From a checkpoint of a small transformer trained on Wikipedia: vocabulary 1024, a variant of Muon for these matrices.
Each number is 128 + 32 x the weight over its row's rms, rounded and kept within 0 to 255. Layers, rows and columns count from 0. Numbers have three digits each. The size before them is the row's rms in percent of the matrix's.

# layer 5 MLP down (transposed), 256x64, rms 0.683, rows 138-244, columns 0-63
108:124170125117128122085100113108141066139076132117140187098105209156086149175173108183091133122099100129121171113138120129110154139139164129096142082102128102148063100124111186133145134132068203
119:188155128182134120077082072116106165122116099163126153120187139067086139108116156072128139078083178102115143174109160147171095099099130133114137184136134157136165172161109134126100175165168127
097:120093172163072082088058126131117129148117156139107130119123139161126130152163125104043167094081147163128153164110058108130098132123112201123181147066172145109130111133161094095121158091112116
099:134137194190118096021111076140186106136142156164103071142133146108086114159154097144151096135110123114123156162123131117114162133079149116097138171184164155142171104137089129130099130081102163
106:102092123114130169138095118135101138101135118075070130180127146089150081216156063116129140116108124138119126109078100119088109186107125118148128091132134151173092103187077145137087100153190082
103:134151083121119126135137110169158189160079147090076144072131113136129156118061126117110155108063119113173121110161153115153113176082177156081160125152117172086113070099174102138149104112149070
100:119121124162108125162123110119183145123130091083109146172034083146160099130150128182151151113143093093166120116142101152076139131118151131029160100160121128088161113166148101120102088101167074
083:093177125102174066162145146180118187166104140148141151092084186164129137159120156103106156074138123137084176130166125137164128092146175138089146163162071103109100094110172152159184133150125144
107:099126096134093150145130131171100167177103109135124100159130166072186182116071090128186108138124127057100102126104145132115097104128114098110151148055169161118173077134143094099153130120113054
014:159162081184080123109095086179110131079172107126115139088199098129126120150132108123139093152112096160115099103099134149125153146122100107176130137130094129155076142121178068178080139119061190
120:133140169113123134160145139082104129117102100118102119145094076083100087110140130169161153167124103185073202137081131111159146146193113131153123155080141171037164133110100113166109178112114112
125:093161152132077146092146131159166107091193125084149160169165117138119100146155148119114150077145111066148131110135174115104153129109157125149165110115155195186083100132122108176174055113090087
080:092152066110167070122120081109172081120135150083096148094128229164152126158139088123108096156087115115168172105080076138116138138148147138142167121143162125099106087143134141079111175128167137
105:114185150106096103124110125136191078145092143190138082154161046134120148058130138127092134171085146141103083107144150121184103159137173124104118137147074126102132090110184089111153099158124103
099:145147132063106128135102145185106100143109120148106146132104135145137135186108120080190200149110092156077138169141108103185122140112118116075126213045086189138106129125115139129102128138133141
105:147146054165114084150150095198146122121151144144105143122161137129098118109115075116168139138162116156145070110152127095090113184060105093158140130169096175101090128134114136180046126132170153
098:092097145129135194089105078146136128068068123141098133162105123100104057135194097101147090080158068161116071151119108107163139143123126086171128084144127159151184155141120147135143121144085147
085:118182134150090202055090085121129156132110091093192114156152132107142108133148133053135124164138123062103166162099104089144119177192149107116166138116137133143129063121136128129160134080130151
078:111103032122086171151127126135097133119178130096160081098103113139135085099054153100171156122129110156103157132104154137040160093130123104145156095125092137129078104142089058148128119153147124
110:131120072214093131151145143087099149150120133119143092126103063128107124111158171084098069117130074187105142147106142077136149138107097134142135118172088150107102189118157140176092172171166100
099:074193144061131151145147149148196128095171161135131121164086131136138083135144145092106114106201186117122122174096154079152133134127164104121131166135085125219095165147151138116124162112108126
095:101110071107170172142053142148116125177172100114123168120140159154117190161138153124152130139151114163156123135141081089177098098099102123165096120053160129119063133187103159146161108097093113
091:143107040084067185104118104113111090072115092081096126119108147132103161099159104088103159116134084131164164105147082087151078141149125114115119072102127118118137179149147106160147108129053119
092:090172160151112095126102148154084106089154158133140151105116113120100125100193139167132186150097166136139079170152137082142114125132187147156162119154113113138110125179029162117129150166170063
091:153122149051161154130145150118103172189129083140136093149086187079125158117102090141148121125107086121131090053145065076112107087140162094149091144156107117129104131139074144112138199123150124
087:146071101086160154197136153131186146160128161108162113120094109104059060133120116106092197129115153127115091143110141124165145115177086175114144151137134102158122083089114131169195128156096110
099:147168075129150138091061060144163111154110122112161136084095147120119147091116101137083152129113122130107132091171057121126079159120143110148101062098175116112050165120142118109153134130128205
090:127136183126110131064134076128135168160126046178115091100132134138147084127102083104172166144156120102136129119106120130099172146184109128144171122057082136156054130124119141172124164189124125
121:087156084156080069081134090164133173151143105156068184140118111140063169155127111136137111139127198180118097170113066161085126133087140127136116144125121136102164111157133100132142092142201132
098:150169174169139156160121085120127054117137112091127149159158125143096191134167077168102133138117146170161141149110162120122159152143163147081156051154176093151111190147144147151091178157157154
102:107139123179146135155123105146141154144136098094084112113099108100137150083082061141161141168104110166147058176156101080159151070116067144126139115104118204108107104160154103097149156156135194
086:206136124180128087148086151106160058068119124131105141091108166109091150101185105159124106159133100113168105141119041131155108112151117162182144141144095107119098109160133159162146152156133188
096:149087199156104099160077124126145130106164066140164157158125077113119077155160081130112155034124141142104105147188097128140110136165155144102101135189096171122123113104163111157162121115082138
098:102129081175149199120119155115118082087067162144137122106095109090147099130082118145104127067143105090174098190129100116140113129167109146090119140124150168186118085134116152170086106066075118
103:107145128119134127169095168120101083121075171067146183114118086147195104174149178166099133115121116136086172107126157189180079112136097172097116096118128112124092051141123154102141142096099128
095:160144138097157086136181086137107119116119146130155105108143102130195153126140173102137184090165086149129173120139124125125144162136141081125120202145031138114140097095076114100134178136202105
108:123111056111095124151146137079109093122100114103086169115130119105161144196172156134162118148169137063082117109152155055161082155066168140093156139130083141159121164155130103099105125139172090
108:130182129162139139145138168154132126067134130227132146103118136118128140134105052133126192082130127150152187086146088115185151136120106173123126145094102158120148210145125099162124137146182110
110:122141104155104104095064132166154193134130098090125133123143075145128081112177154216152138157108085196098121128089157184135189076110143098087143130116145153100118153154128128165094111138132087
081:086140106095094153125171092106099146181154144162101131141133169156144082110164165181043120121171126127148100136122078050105134137123077073129098143129199090151100146127132178141155122129097144
106:089134092148144112115123094148120126068061163154095113148170116120102116163112096162059111141164131195161067136087167187108083119109173166125081100132100126149161112094129157139107088118159082
097:129162145126134175139125130128107139179120182106165099116140181079117123057130122109121139113111123135138158134152199127073143132165083099204133140085056122089130074119149123072135181178144128
097:129131097076118123124094122124129078100078105133169115132128130113148137169168084192141179097141151116107112133122093133160124128161127068087160103042100140097184059118108157099173095140076094
094:108144193098129149105131069122074061171172114120092086178177151123129141123082098113118141109130100128075150161185121172136121091076128158174120139113164142081162122117078163090131087130112162
090:153099127104133067157147118107083123163152170109115182182113134106102166106112104150138118124172134161114143128189105066075088116108066095176134133152084183065164074106136149107147104107153145
107:153144165102137100171124149112078111160141170093177168136108067117166129198166106074130130102156131158135072141116114154185078161122119133149060131138137095167082160163082116138111141132097074
113:172203084107082157157125114132152155115130102129118161146128148100062114170146119163114155098173110092152101131213117104062188147068138149131145119145100140097161074174159138157143148138123143
096:181166195097148151148125100159181092053101099124142129110150070140124181121136122149138121162129162154114178139121105088132155156175130093101160110114080225125134087109166105131126112153133168
100:146155140125104094197115130114156140165105139158162137101116097081081179177157119146149124115107163087108142165166110109182151164044117160094097187107116089147179128129165133081114156083165124
108:132115147099212125165104119140082161142096101137159116129096128117139214092105144086099147107157166056130131105136072090112161104137155047131155142133129149094135125137163180122146191099109146
097:116138144120099126141146154163123159137170094182146135159155135173084069112082153180094168100156179102140130081112085172141081108079131106089122140156114123094164114116177179116166078126169189
101:176108127123087127125075123129115108092115138171097105122133149112077102159040146137169127132124083164123131131126147092134139168136095141122117091144112118173040111085081153171135147115101029
085:143103145085166121132169184058127115156068142087094109148151161116173164126144131157166102130133145142111119180156076140134141140179154085168093154123072148113152156143127158123096108217120076
130:161101132138126068177115115178149177111131113075101141086113101107090135198164140068178061141097067098140088122121065128123134111142135147091150134093138171090116101187120131141155142145159142
098:168169106122125117114078190179158123156114111167097091166091123201090107145121110143128083137124112127131130185152182149080139129168165196112172134112118146097167127115097090154075158142135071
098:076134135152142149071177130198146136179150169101174070092175132134170180095117097080178096147114157147154126153180146151146145131166118114098098178135102127158076086137104135138124120105176104
095:080113150171126117155091131087097133127105158195201147111082081140071163145124185156104129126144112093133169122076115171125173093157136047108146139120103119104155094135104121181117150105175123
138:087182136141133098094137130152167096111134131125133097131135199142138108111147089100150151159093128111135169158125135179081089119140113093147245108184055099157088141151081138120103116142112101
098:127084135105123127095074106126148133067100130160154144157082127139129027093107119203150085121133116171150108099103187106132102116108080123179130169137159132146121117099150108167143172110152063
097:142118129131105116142075146156113127131172118075112133189103149131122128149151165143097133124135194135179059157071163089112112043105089145167123120183139115139082193174134124098111161118163100
097:200120096181109109151106086119165172128099119125138138160094129103134105178141202126151169139093059105190095097145132091104086074144178125160130115192116114136114101117128110155177104088116128
107:129089145136128126084099110114082109118128091124152126133099138068159140117146140022099142102152096169153057172109113115159125125179104084147139135198107176161090113109181121160084099138112102
108:125161169100062107162164134106169082092166121145166133145061175109115145125135057185205137123141137129105168181148122161192161118163109131092150118124145104146171130157129127072121114129125157
112:179100126151139218122088128201172119091127111112122077104161169150078153119134113101100122161099098131128146139107160076074165133130121148147154160116130132121176162067078151154081115157150081
106:130146117117149109119124133179186072107082145129125104140166076144126102095134108134141163070101087163106097119100089080149111133183139067121093169053164133100153125084189139144170110106156087
102:135127101201112109119181144127134130074158008119142145103077098093138146134094155095151098104152121115142132119081122168107119103064069119141122158165129151120079121114155169141125127157118184
104:093123122093116131114119113083129103120098080126150135119123102076106161095172139133156150130165096133140175143201122159179134096065170089133143163200098139110115195152118175175143197113106153
074:123113130096114121116096152151099129126129107108130131079121118123136168116162117190153169088125131110096114193139141073073182198175177167123078158168136070111129128137146151097113073187146182
092:166080147104110111099127084125091110175106080114177181121138120108124102079118157126130150181100155107117124156155141122091127084177171135141196089110148116179118156127058163148097118154151048
135:165120147130178135094099153159108136133131132174102103237079127130144109122069091098038140115136127135155130167138130151144135139154174126123151076127210081191133099130127138135141109143135150
092:126142093099107049106100083144161061177124103082107142130166119107134117125212176090160128138099179104101074139097169119070132116082132137148158114128161168203153124142121123136109117124111119
130:083141116126119182159109116111165112084076094131160179128129123138088172057136141098195132126124114171133135154126136166135196152154118069147084150081126167149123103131099088132106195104085087
096:072139144094172153092165186069082135167175163107100139120105135116184152146160122089164148138145098102167072129163123131181160131149107140111141107100180088131135100075147159137102130105168059
096:094138111076142153151154082121149146190144049091143099123140092106130169196144069079121042131125175139131149148147110140147155162149183102128134078115143161133131154115124154169121113168171119
104:179157176112095109105115146082093115090138117116144108189153077173120169146127083145142089115141144221145143143146129127202164167119161149080120105149095131155126165112112074066158152125117106
086:120106175107113145083171163113124157088129107118125087099096098079193125169188058103103134142130143165116138115075117057187097119148076171143162128132171136083120114108106120176160156122153116
089:185164098182139139179108096085149114117158130084154174167103134131100141126128104113103147121108123156157211139139106114111092174062087112096122113137143177144121103206137184122175132153170155
097:207105131072187081139124108100118134112169105056133120131119097073117169104094120132150083195116156164175094152115108093083104135166135136133137140145138121103143146089119093108131165081110058
121:059120088132115133130168151103128108140143128117114168163136198172136134136143078125137097122151105104143068190161123132183105105122070152131175147101124139106140219128132106091172103169150065
115:093100157118107099158084120102121131185148048133219147092146124184077172125162119142169126154135149171164132119086111121107181117171145124113163166120101139141114129130082101111193112146094165
111:159085117148148107148121162086126145126172089080104084093171128150092130101119145125150172149156091099113167146155174081056159145131131138119078217095132085157126081155097192125100118121148144
092:098068146146158084166150170145139212104104099111124163153117072138138105143144170138101140114137049124116196092072151104068103119115138184097130138114113143161180115154093133180111129135130121
095:180171150120090116152148155160136085117146139151141113177094138107053143180115154081132152137110099094088089142155122126125145073098148145145117120166122143183056084145082140101179079186136160
095:162127113096176127133106148143098099136150115151090104161114184134106186174099151093082148120130165109149113132153150141177124128167192053121101168135144131087054110082080096092113169119075132
106:137126120181146177109119185145163153104129107126117096134171160085111109077130207100112054121137179113136095120101104134151126095141143144189156168176102165133138115147177070144148166160185119
085:201120063143143147090146137124160098162117069081088115088100101127098121138118167109089119117142116102124214153119171140079167099100118100135074203149119170138127149111114110130101174147095102
098:133196121100095157128059098153142158106114205136137158169084082152140161118105122084113160141217123143084171095101109174139130125162127115124118151125066144133093131084105144148160136181101147
110:152155156129110082115104142086121183217125168139175132119112140105113202149119087107146138127125093115145220117147117138132137076113157103150129183087126135130134109060158058129100111156118118
110:151107127073139141160054098148105217116150121087165116119127130124113085131091083133146180127114151159159169077092146156098157140132133082081095127123120143215139100110082141128082127168104109
094:123123156147134097160082096105071118143139134123167109103163135136109165176107139116106048129131114182102108105051150095138093122151116081122070072150150156183162122139135171137076118165186098
029:102155100120171129129149109103147143157160138127094134137100176152127119158131050119176134141130118133062148114172085138134152066114123139110151126169108101089063124212124111067105065157073145
108:127130146159119129131120139145045114124090124136096166133131184096136108176110121089087156080095030050156154139161110167082164111124152106133130113095152081179166138096092146121172119130131129
103:124109116130082132184114076083130155096123118131151145112132139071093149115097056125022226066136141108179102110119144164140103120117088145153127088135112131124113158151162138140141125118102107
094:160170105174082089130146160108101136133091086199108149144096103107070096173165143171106155148179157126146133191090116081130099160152146103077185109139118192082148124170136114136132106125123146
123:107144097122152140121157109104124186099134133140157129185157150134120085101098123057178088127166062127162187152123143091122195156219123126170120132125103180152095099156120102102173144127117151
118:103100115121101107115095129159135068147119092127139129130141124165125134199129140082110077141114173153111103174110122145144105056202113116154073120163152176214099122113060155155150121131130174
017:109204161108106085093151171154119154117159029103158087159103144145177146060097130124094158137162111129076130082112179147157107109150147139112132087130122144123134139105072090122132081112167129
083:128127176082151142132126178168156085144113136117182083141134123162130186138135070106128152110143138122134079145091113144131139119203131114172149087134181123145130105168165084151057074092060149
103:124089161085122170141131105137110135153100182132138111096134196158122143184094120100106131076136144108168164121141141123080066163131140131076138136059126098140062107118092137074164168076075109
096:160087112160116150125076142111159132144124100180113139142152172081134099095102111111094141120132156188131147119133186060148103103112032115105168183141081183092170155149121153152116171125124092
103:111116087126162116099138125157148209108160119138092170105125068081147099115099152096098156090107138163173122075101155120109099116142107124080070106105163153195126127144103119200118154147158192
114:138160094067123117155124167118108147125085094157143156102158164145158129090104134148128135129108127121152134071191105106130112093123110150015100149148146131220117087119093139150200154111137119
109:101114097126104164173163091118164073138092201116079146192158134102134113143107162109138167112110066055124137102101077082158116121161156128090121113118125089107119162117143191136072092142115117
099:146086168100117119129166116119131167139129102103158077181074089152108126109124152100129159122054061106169169087144115102142111123124125135147144075139100105047122070124153070109176092121092151
090:147130167091153077106081124108180072114123136147125157121105126155132143129103107131092173080118123073175170204110119064136166164095101116172071066110155165124158112116185119148144128143149104
097:141088182124148127093113115128055095082111113115154074087141156093101159089164159091181123140091098117161118121136096056152135052142085106148116173134136146113141185130144152168131180131113090
088:136125153149136162135144081126118118135128116092203133191176135110156190107184105117106125089092097142164143118105097175101105071190118176127134168106058165197127144126127115103132180143116141
# layer 5 MLP up, 256x64, rms 0.341, rows 139-245, columns 0-63
113:159116131089145178203134118155159141121097160171160054069154159151170144113112143092079122112110117176081116143142174134107121140074093156113090146117152092138137186091144134099127149165135196
106:174099098125188153128147176063072116083092094151139120155083125164097167141124080154182065140122108093137129107159134119134119164123100129077102128068173152170121148143100106081148140154073139
116:123089169107127115083139099090092122107165155188126136122058114102128126148018156130097112103118089161130120104110103116118116150140110115153078164151177121097114127099176091064177081115142099
097:153123095112124135144124128165188136165112135094109185127127195160160113123154086086166095155147122141155157148141167162112093156066122093109084156101168158122183132061078097104129121129060081
088:134130136135166137102086148140079167047113158165093044130168131141135127139172149135172172172111135170111135161152165126145188109113080098160097123093107166118140119186082141122129142067134165
105:152157087143172138184175119168132137111176091146136113131135099101165122146078142135112087139148087157199139152177175103128156167101140138176107089186099152050167125113113095095114130105179151
087:115112085176075139138148101061089137034146120160133121099117089104128106163073117176134114167136109107128128156082152071141170146117069115086119104076179125116146151132096133140104069133126154
104:076093081159089153078128160131186113111161170127096163059142149144096166127123153084164098108173137090173130142142156151157115174109098097088161179094100077122153179110129136119118124159098080
083:166118149142157114132178131166140186082137144122170118118141129117135112142133181170122149144120155125151085145172167126149113200131124150135070157093071168158195110081093115179124141083164056
101:078110162020110140155125131163127116059164167135111100079132166114145123100119164084076127155109145152081133138181148217131127104083120142129148122104100145134124117097169112104155168119161130
118:064131083144165136094154152132118157114181169180160185138118130103119129074040144099126144150155174138121126143091170147171177141147100165179094132163121125125121120165127147164125079183151167
095:126174104138110133093089127111095132103154121121148127080092130137158119102093111111170066112141116099089122150114153057167149125139071127045035137131127159090140146203121127143158183109119119
101:155051099122182083077199167152106160154122125164130120182167129064143075141101163097084141138129154111102120174078125130150109134124127131124143148107150164092118091113125160090187133097127182
106:093137064159121117122155129145084095138106057146098122164159120147118104162090135164098076094119123115142117114158119168170073152103126109120092137114064070125207104115113180095109153181113082
119:095127168130094154086153156079144160154105122136132095046167161181090156114164146128113127135107120113095083127093169137102090184085115180107103135136141130134155116089116185167090185136189166
109:120109114118089137128150119199114123183049175088154150112147156140138185110093163106144182109107162164075132115162167119154085173129093134150103138160163102109149112055096140086092092154122106
096:141132065106131114121088171147106124132074156119101096158152134120108077156175131196157151156105116173053106100119107128162119159067134194104120161074132154105093097112115123189127188123124113
088:133142223142160085078165139152155107099115180175105155132138186156158113144165153111081115177194137116124134096147137185136148147145122095159099101148135121157111152142171210120169121127103142
095:096119079148193065120143086173171156124134110119100125121075107153086147145145156150102080106080112161119139147176110114148107170128037121123122124115135032141127130117173125180117157132120150
094:145050150143164119103078127054116157134149126137122097086120188138153133108086110133135109135145084066150153074209129162180134117150146131139099076173130098125148086128132152175103100130095095
100:083088091124151134146139130123069079091113177105147154148114180093119115116092082118134079120165116145105122152162150113132148137159162114065156173126108062115154150067131209098171148170091138
092:158139058152107061157115179143155125116099135109130112013139112162200107140080103151139096139143070143140085164128152148146108174152159114166099133117134114129109176166119099133113102106140159
108:127160142173146165138168116125088118098120135098079111074097149150091129108202194116116136139085180114107125149167134107184117194096204127142112119145093088100093148155104107077079115136145110
091:098113052138132235142090140172182088128187140124083099114160089127132182150153169105102105175108156121116102086129126113144116119092161163163123130152106125136176165114113122095139188119110125
090:113183116082168096099131154087142115099139140128088089091145146179118164119073189158174086086124158143149106100132108114121103143124161142123086168150150187091152097178157198073124147105093108
107:114090138176137172126097132166190111112127074081081161096110079167096156127127153123125069147125142104110092163173085150135094143112115155084100137109096048096181128086098098125116082161148112
088:052140133084135098075088160037083148141159128123134142109113138133143113146130106147115067122196080136143105098139108082112082126129149114111104146119120143096192145147075131140144091047144127
113:104106162093110145159119194064123139122121130172175130105142103106090121062102087141160106177099132068146154125175127093108213162080137122146113184099137106179134147115128123170156159113098148
096:112150135102122163086123164129141089110177135098133087113173148147160143095125131094168080177091110122151155145154053101128107135158185111151153219133159137092185132109153139170196122095118103
086:138142166148040092159179136128095112181105090140162182179150150151164109106142198103121168154108090150117118104127136109125085145114126182140103188143157129104129115051187128107119157112123123
096:114155180097132131187125114124149108143138062133146144164137135179110103061089162184172166157081159133075190076117175131146177135099178071135115129103153166087131140132109125120121106108162127
095:094152146171156136150080108123030119059136171148144060103076135127147090133088125143144145155135107115151085090085113126119096111142089136110147192116140109111145194118173150114072130167138128
093:059062095134141111161135169100124196108136161177154121190178141144071120140191210099152166147110152155173111116110140110127109144117139149106119068118143134135139111138146097102101123112089174
105:127118112148198131118158101167120115130122104152143096166100150139128107105119128161113101131179093121110062208115179156120151142101095134065135161068110043110123139081171174127111156157130173
108:139162183076164143022146143138113105149130092130098155095131180149159096117098121137183097122061149166114107116160159134119164183152128121132088170141122110122152150084136086119131064110170143
099:118085089168163137102185118072132158165144146165070131126126140112120138128039160105153128145152107123163160106156102184097155118144087110140129168064151176126081072083148166160150130126098154
112:112133107163150148147131105146159166135126177157118122163102141164059094163142137150191121168166170164139162109143176149146124132087079158076115159126120082136119238095163129138125080154158118
108:084157159083166110191158111123171141203116159152153107132116114151147134060148141160154143119110148113101094065146101216170105119138088158178145148119119145137180101165140084123113102120146091
085:102123130173187123146125171127152138138164091099137125093132100143144142073129126150101107105129171172159085122194132071110145184066164149113094096102128041124157097143098189114120086103111096
095:151174197116205188138116146117120069127098126091128156086096174112133098110154112131156102141124091116152180162097087120172158170128134086079123189101188160152172144104107105108119143140114142
115:058124114126120158133110138121113127100112191167084113035067133119140083154149086125142094117147090190127166110151137072120129129139132086164055139119119159115167161148181096130130169099147108
095:119173135171159157147152110166145167127131048124096112150129136155138137070094156206047104100115106184121145119174127159110114105088167122148064139129161095097164119184112129147130112129132174
101:131149169120175148165160113133108109143138126165101067106106153152129124101141097183154132195181111176091177108125124123144149163107146158155171115056124101145120164106054188169077137150116159
096:117119135161188153150096150163146108118133124136183165118145110114130114118136153040124104171166109059175105120108170178105131178071137123076126165097076105086131088172098112109089085132134143
108:082137141138126163107152062121095110112090167121125103082078132102116097199159096103143079109152090124172120147117150142188064136128157146180107141127154116071106110108118088193116101136129061
076:180112179184079106111135139181124175108137128129164101101111158094106162064121192074172105179109133148144129114104144211123069106125106099138120164100142127142135081115104134114116160170126085
101:088059122115154081140132158083066109108051140101188131101148156150095109148151119137139128142083138115083134137143130126115108150136148178155113105115139098111088118115086118126214088056182137
114:101135147130067095166065128110084125193127120155124101138152147133110152107087181095109110128123147205069086160162131123106103146047139145121098153119117090179178094080134166150135139119130093
103:075193105120122096154131103105111074160108069133137056133170151182134155101114138140193083182187110071112099101117150157126134105142185123119094132115128082102159117140168134132152081138151147
094:109087138112100129175140123157159153120099177060168151122086099137177146081116139173165139122102095189180061178171123156092110115100132101130159145108156095139116127080179150157145120072107155
105:088076062207145151145090126154127149125160113126135106137143142124114106104126074139101185140139163135089149069104128138136160110111100139177093165126153108136195103137100207174168131142105070
096:082096186163085134062134120138111170171096167129113115185118066104124159134088140119153130132119144057067109130107121062221117109110100159102136136128139155138116129123113132167134114118148069
104:149104098168121115139122113136132178116132157065101113104091145134099175146156157110146118115102061095085158125142146164178086149138140179106159158149114079218186127152101155121081174165159159
089:143050145139107096094140163160115102107131097138125102180090093164147078122099133123098083189128068118107127172141193133076181082133131132125082143128139122123091124111116124179109135047100162
103:104115180159173114165175137161118166106162118158105123203132111171085163114183168160109167137110098100127157114164161135160183102073116118132103134040121129145109125187101117132091113146087120
100:095112118121175135080135139129149056070156110134087153109151152145078069161148204148134093150100172081150163091080113107160083146128144190128144131097130139127144125107113117136080158087072152
107:097122093168126117109125095168135104115118208140170061124113199137183076136120186090131102156120131069107139098140156160117108122137096149126160116205139125189182122129114181138143119150109132
098:140155087117167130170169080112158166103114076125070140131070085104147151143109110133160159202116095162127191137147119164151115153110162154131115170113116125197110164181125164114178103088166128
099:110162155096149111178133127070183170081111103202113093107165126155117155139126182113099091110048094109088126114123164156114121116150084105106092142093102148110144114164114099178155184103170152
101:111109140077158149080070128110158151147142161159090121149119111174096085084129179140184087117104166120112077132161113126155125148117143172145086132089075078092148144169134119198104145110136054
097:085094144130184117122167113126156202161147098142137084188108118114205144119142153112198131094089126143125113172127132133143194116165115105165083082131048123109134113105158131126119138150084089
096:109151154079102132127131178141180148132152152136163127150109127108114132175169205203192103147119141194133137125113136148150158121150187101080109080131188129115108091163098142079130164105167112
097:144116155106149148201132141095117095128111175096142171108050157153171179113102090110155143137101085083149187116112137133152122106109112139071114204113136096138135214153168109103093127123123127
099:119154114091134147160087122087133141150148116112085121067164169154079140131133152138123111168107181110137175043176139133129132166156103127100095132198172163131204150139100070115126105130165088
097:128112191143198127110087127141151187100110192128128111143132118134159153128102122127162088157084202144125079149103112185152161142141090089115141099150151175121146052097140121157158111137083184
099:082131093156226141130107178159138110168147108138221149178144130163118141127089152127129125178132190091120128132130156147163086150177154106082055086145149138153118108094138110114114115126120121
090:142159111145148139157095157156101116103139147111089099112126139147177155191153084064112119177140091156189115147133148156119106106095149115116095107086098138109138181088113164075096221081109091
078:128136071166130129134118094133125105055189167142098092138133124091083110149135073121127133144123051120118144109125083188190182158074097102121079102150094132138136143130109130149183148094071140
118:069123122114100132121119089070119164133143175151147141089112161145129105123081131146133083152101124084127153092199151182145127179118134066179112072119102058137097139143113163072077133121094159
091:126137133162191109147135213108173146164146102153156114117178143113145151118066129084189119144113137125131124123145139148139098152171124137110101163094123134033122120083124140050142151172127070
116:100112075120159167113125121102129089184126102134089127035114111113150143148071178122095089115084135144089079097185132178161106172121133166156161091143161130130107117179124150101155108084175126
100:136138177117124148146148090129093121159099138146084111124139085128146098141135143120109120107131138157108088072089113078174152166107120179085095105072184097074154097186178153137162139085188067
102:134161146089180138086169099155153131110165123115065143146154124099127121182199200098144129070091191156135106140149115131179141135118150118111102121113118097099154109073176107168187117113177116
101:126166147120156132137121148107187125175087114144082142084123144144191130103104145131174104176193173130078153093088087122075167191130140119127111112124173175128134152081116133124147087172082177
097:095155077150163162105115128110116148153062112187117120105091157076136127118141173120175093115150099118123212111168132119146191133057091199125108111090150119126126103133128076108131159138084155
103:133113129171151077126194107133127098136143152133108195202133110190077136136103190093132102104057167175110175118087090155154122137147161109167121180138112140116159148118111121122145104111177166
092:090133149095107156145159137124066082088135163144161110089103133142185072210107109164176127087181130123150148126115187165108138171161139114121072162140131133110132118156182100076175125103106127
124:124153105168136120183140107173162179142074141175145179125115196169110092142129150178136090160153150159156100111096143150154093130120110214110145157105136117085122192101195130147122163137133114
093:153128104141186161094154123097179151125056227179101112163140169084134108138150163133114120097160112079125154107173159162155119125082121145169112065127170128140139102117106176149095108130105109
102:135156098192191096134109110127078090144213162082059121149087134142160088134091117086183083160130094111118120126179103140127120141145149155118125178127117115135128148153087181121098180118154149
093:100141161126176148122106144110094023140116160124094113149148145143136105152106149103177060184098102185147126119176171199127144146139160118141102127179086107125116120146150113082165093086133160
094:115125158122164128145122153127152162163096124100102118086053110148149140114055153120168129170114142166139134145084199155091056149190120124101118129126187125138115175131149079114182102078128164
102:136159137132129121097113154203095165080098125123141158168133145148157129153086194084120117125145113179076110197141137098167097162100139115155092148083128126141076163135160143040157105099166138
092:112056098151163091163171104111120155171100129129174108171103123070151150177167115118139111122173073105140107112122115193111111139111158083175146142151085150155079146078126122149178112092071101
087:087084185176103063162145141158135189124101102162133088141119138094129152083102157140168121109106121131112071101129136117124112134115119113060163122131150044114130166135066152064147109157080142
104:128116127162159139102148130091141042122119131144072095097089102168163188101173154133114088115104147158069102105151169145164152113098115138142166174078166133144098187126127135078161165170092102
100:066118112158122076141198154082152123131108118138147060132150098112108178075113104092156150079155124128107119137103234158109155152088169097151127115107119096122140135103131190138113158128144172
108:089153141123156093120205118109167134085124203171123109142110114157160116040127168115128093168127143122110119115139131145155154139137128184130123060098155096151066122205127186134134108149110139
095:076125108161166127120177083145151165156155164136106149156179171163065137116134111119126153150191114095135164163138141153147172132103134169172130164143173185144172179086121157131202102153155115
123:106133076073125158133175148083164166116147147131103131193127133156133137107137168161084118164082111094132112064202076141128195107165164131166127140126129149090146118120167088113178085090153140
103:139086149152118121136157184182137233164130172129123079138100121143108140095078112182119163097151143137134130128108153144153102187158122133097143184153156080143138167151127121155150162185179090
099:071155112126135152080149155183195205167089085134098123176101129128135142153190125109163097150143142129074106155110137136127096160108140153165094144146146065103140178152130176131123140178177122
093:130135193125110142151068127152119168118091131094100110129120120172208159082137133074117097081090134141116091084143126095143144065098129082133093128069124090131147183154089119178095151092119166
111:105162094134074166100147127133190160129125156125095090134154149162113181156120137139135059120127175147114168066196117148119070140129120138166102141153157134104155130145079160183093137062074114
115:154071126117176089098149202128150188076138054106165090114144116172134115065113216112143144128077089162109125148110147123123120162159095169161101129139138141140099147155132121107159097113145159
077:098137078080135090176151153124081104112113151145140074097089105089113154143130143154086080147119179079094093095131182105167148175153155102127098164120151143117200080096088182118166131106103125
095:126119116153176197064151056147122140086143150154101090131097148135170122124110189109133156113100110129115177145140136173153098094114136159046156148125092143118165183104133179080178149152150134
095:090154121167134197132104151194154126093188149052125132155148111062128149130134165123055125164134106124075160163111143119181141103091124092151128162150090137171148116092138172124106177148138141
103:159106120178133067117130126131112159181108116123132107119103127128135093143169112168108084162099137140122121087107110070155126188153157074129114099179135090206180048080172127162132103137091114
108:149119146097141144147145073115145220104070162135155093093109167141109107083162134165106109146152208138068071127124188114105083160117154146094085099149128125138097165129078150122151126123159130
102:129104147131146102145169131163109093120034136123141092113139166150190139136135121169189082090095132155145161142167128107119138159114151156130159190112213093115166149148144084160140064098133152
108:147136119105132140234134099089134125142115127148103140105057155133138171165108181089083141124119096156047178122124164126158129126140090152149125174156157057133126115128126147127086153107179172
096:131139064137157097106110148114077181080081130131109111116115138169148113206207129167122112123150164132129075135116109093150150158069110182091073161155156075135093129162122133159150101119158116
099:085146116173123183120165107150159162148156105118102072134140180106109099103130182152111099125061124140125079086130206181152100109101170172135162147130086086161093174155114147160134125114131080
101:130124136094139115119167195121139077090143171109110143109089067071143031162130119109133078160154113119211148160145141149155061168122126106136118140130149106132125142101135057103133105122159142
090:109159072158119129159164112079136125140133174131113118134092068126170071164132170090157136116151086129143114123088100148117101149148163131118070180092143117217143078161198134122101117151144176
092:122164162151153087159184101140139095118053128120182131087171123122117174136156122140201088125136150110179119123100103149114090191119163156123054109164118186109116092168133149165145163111117107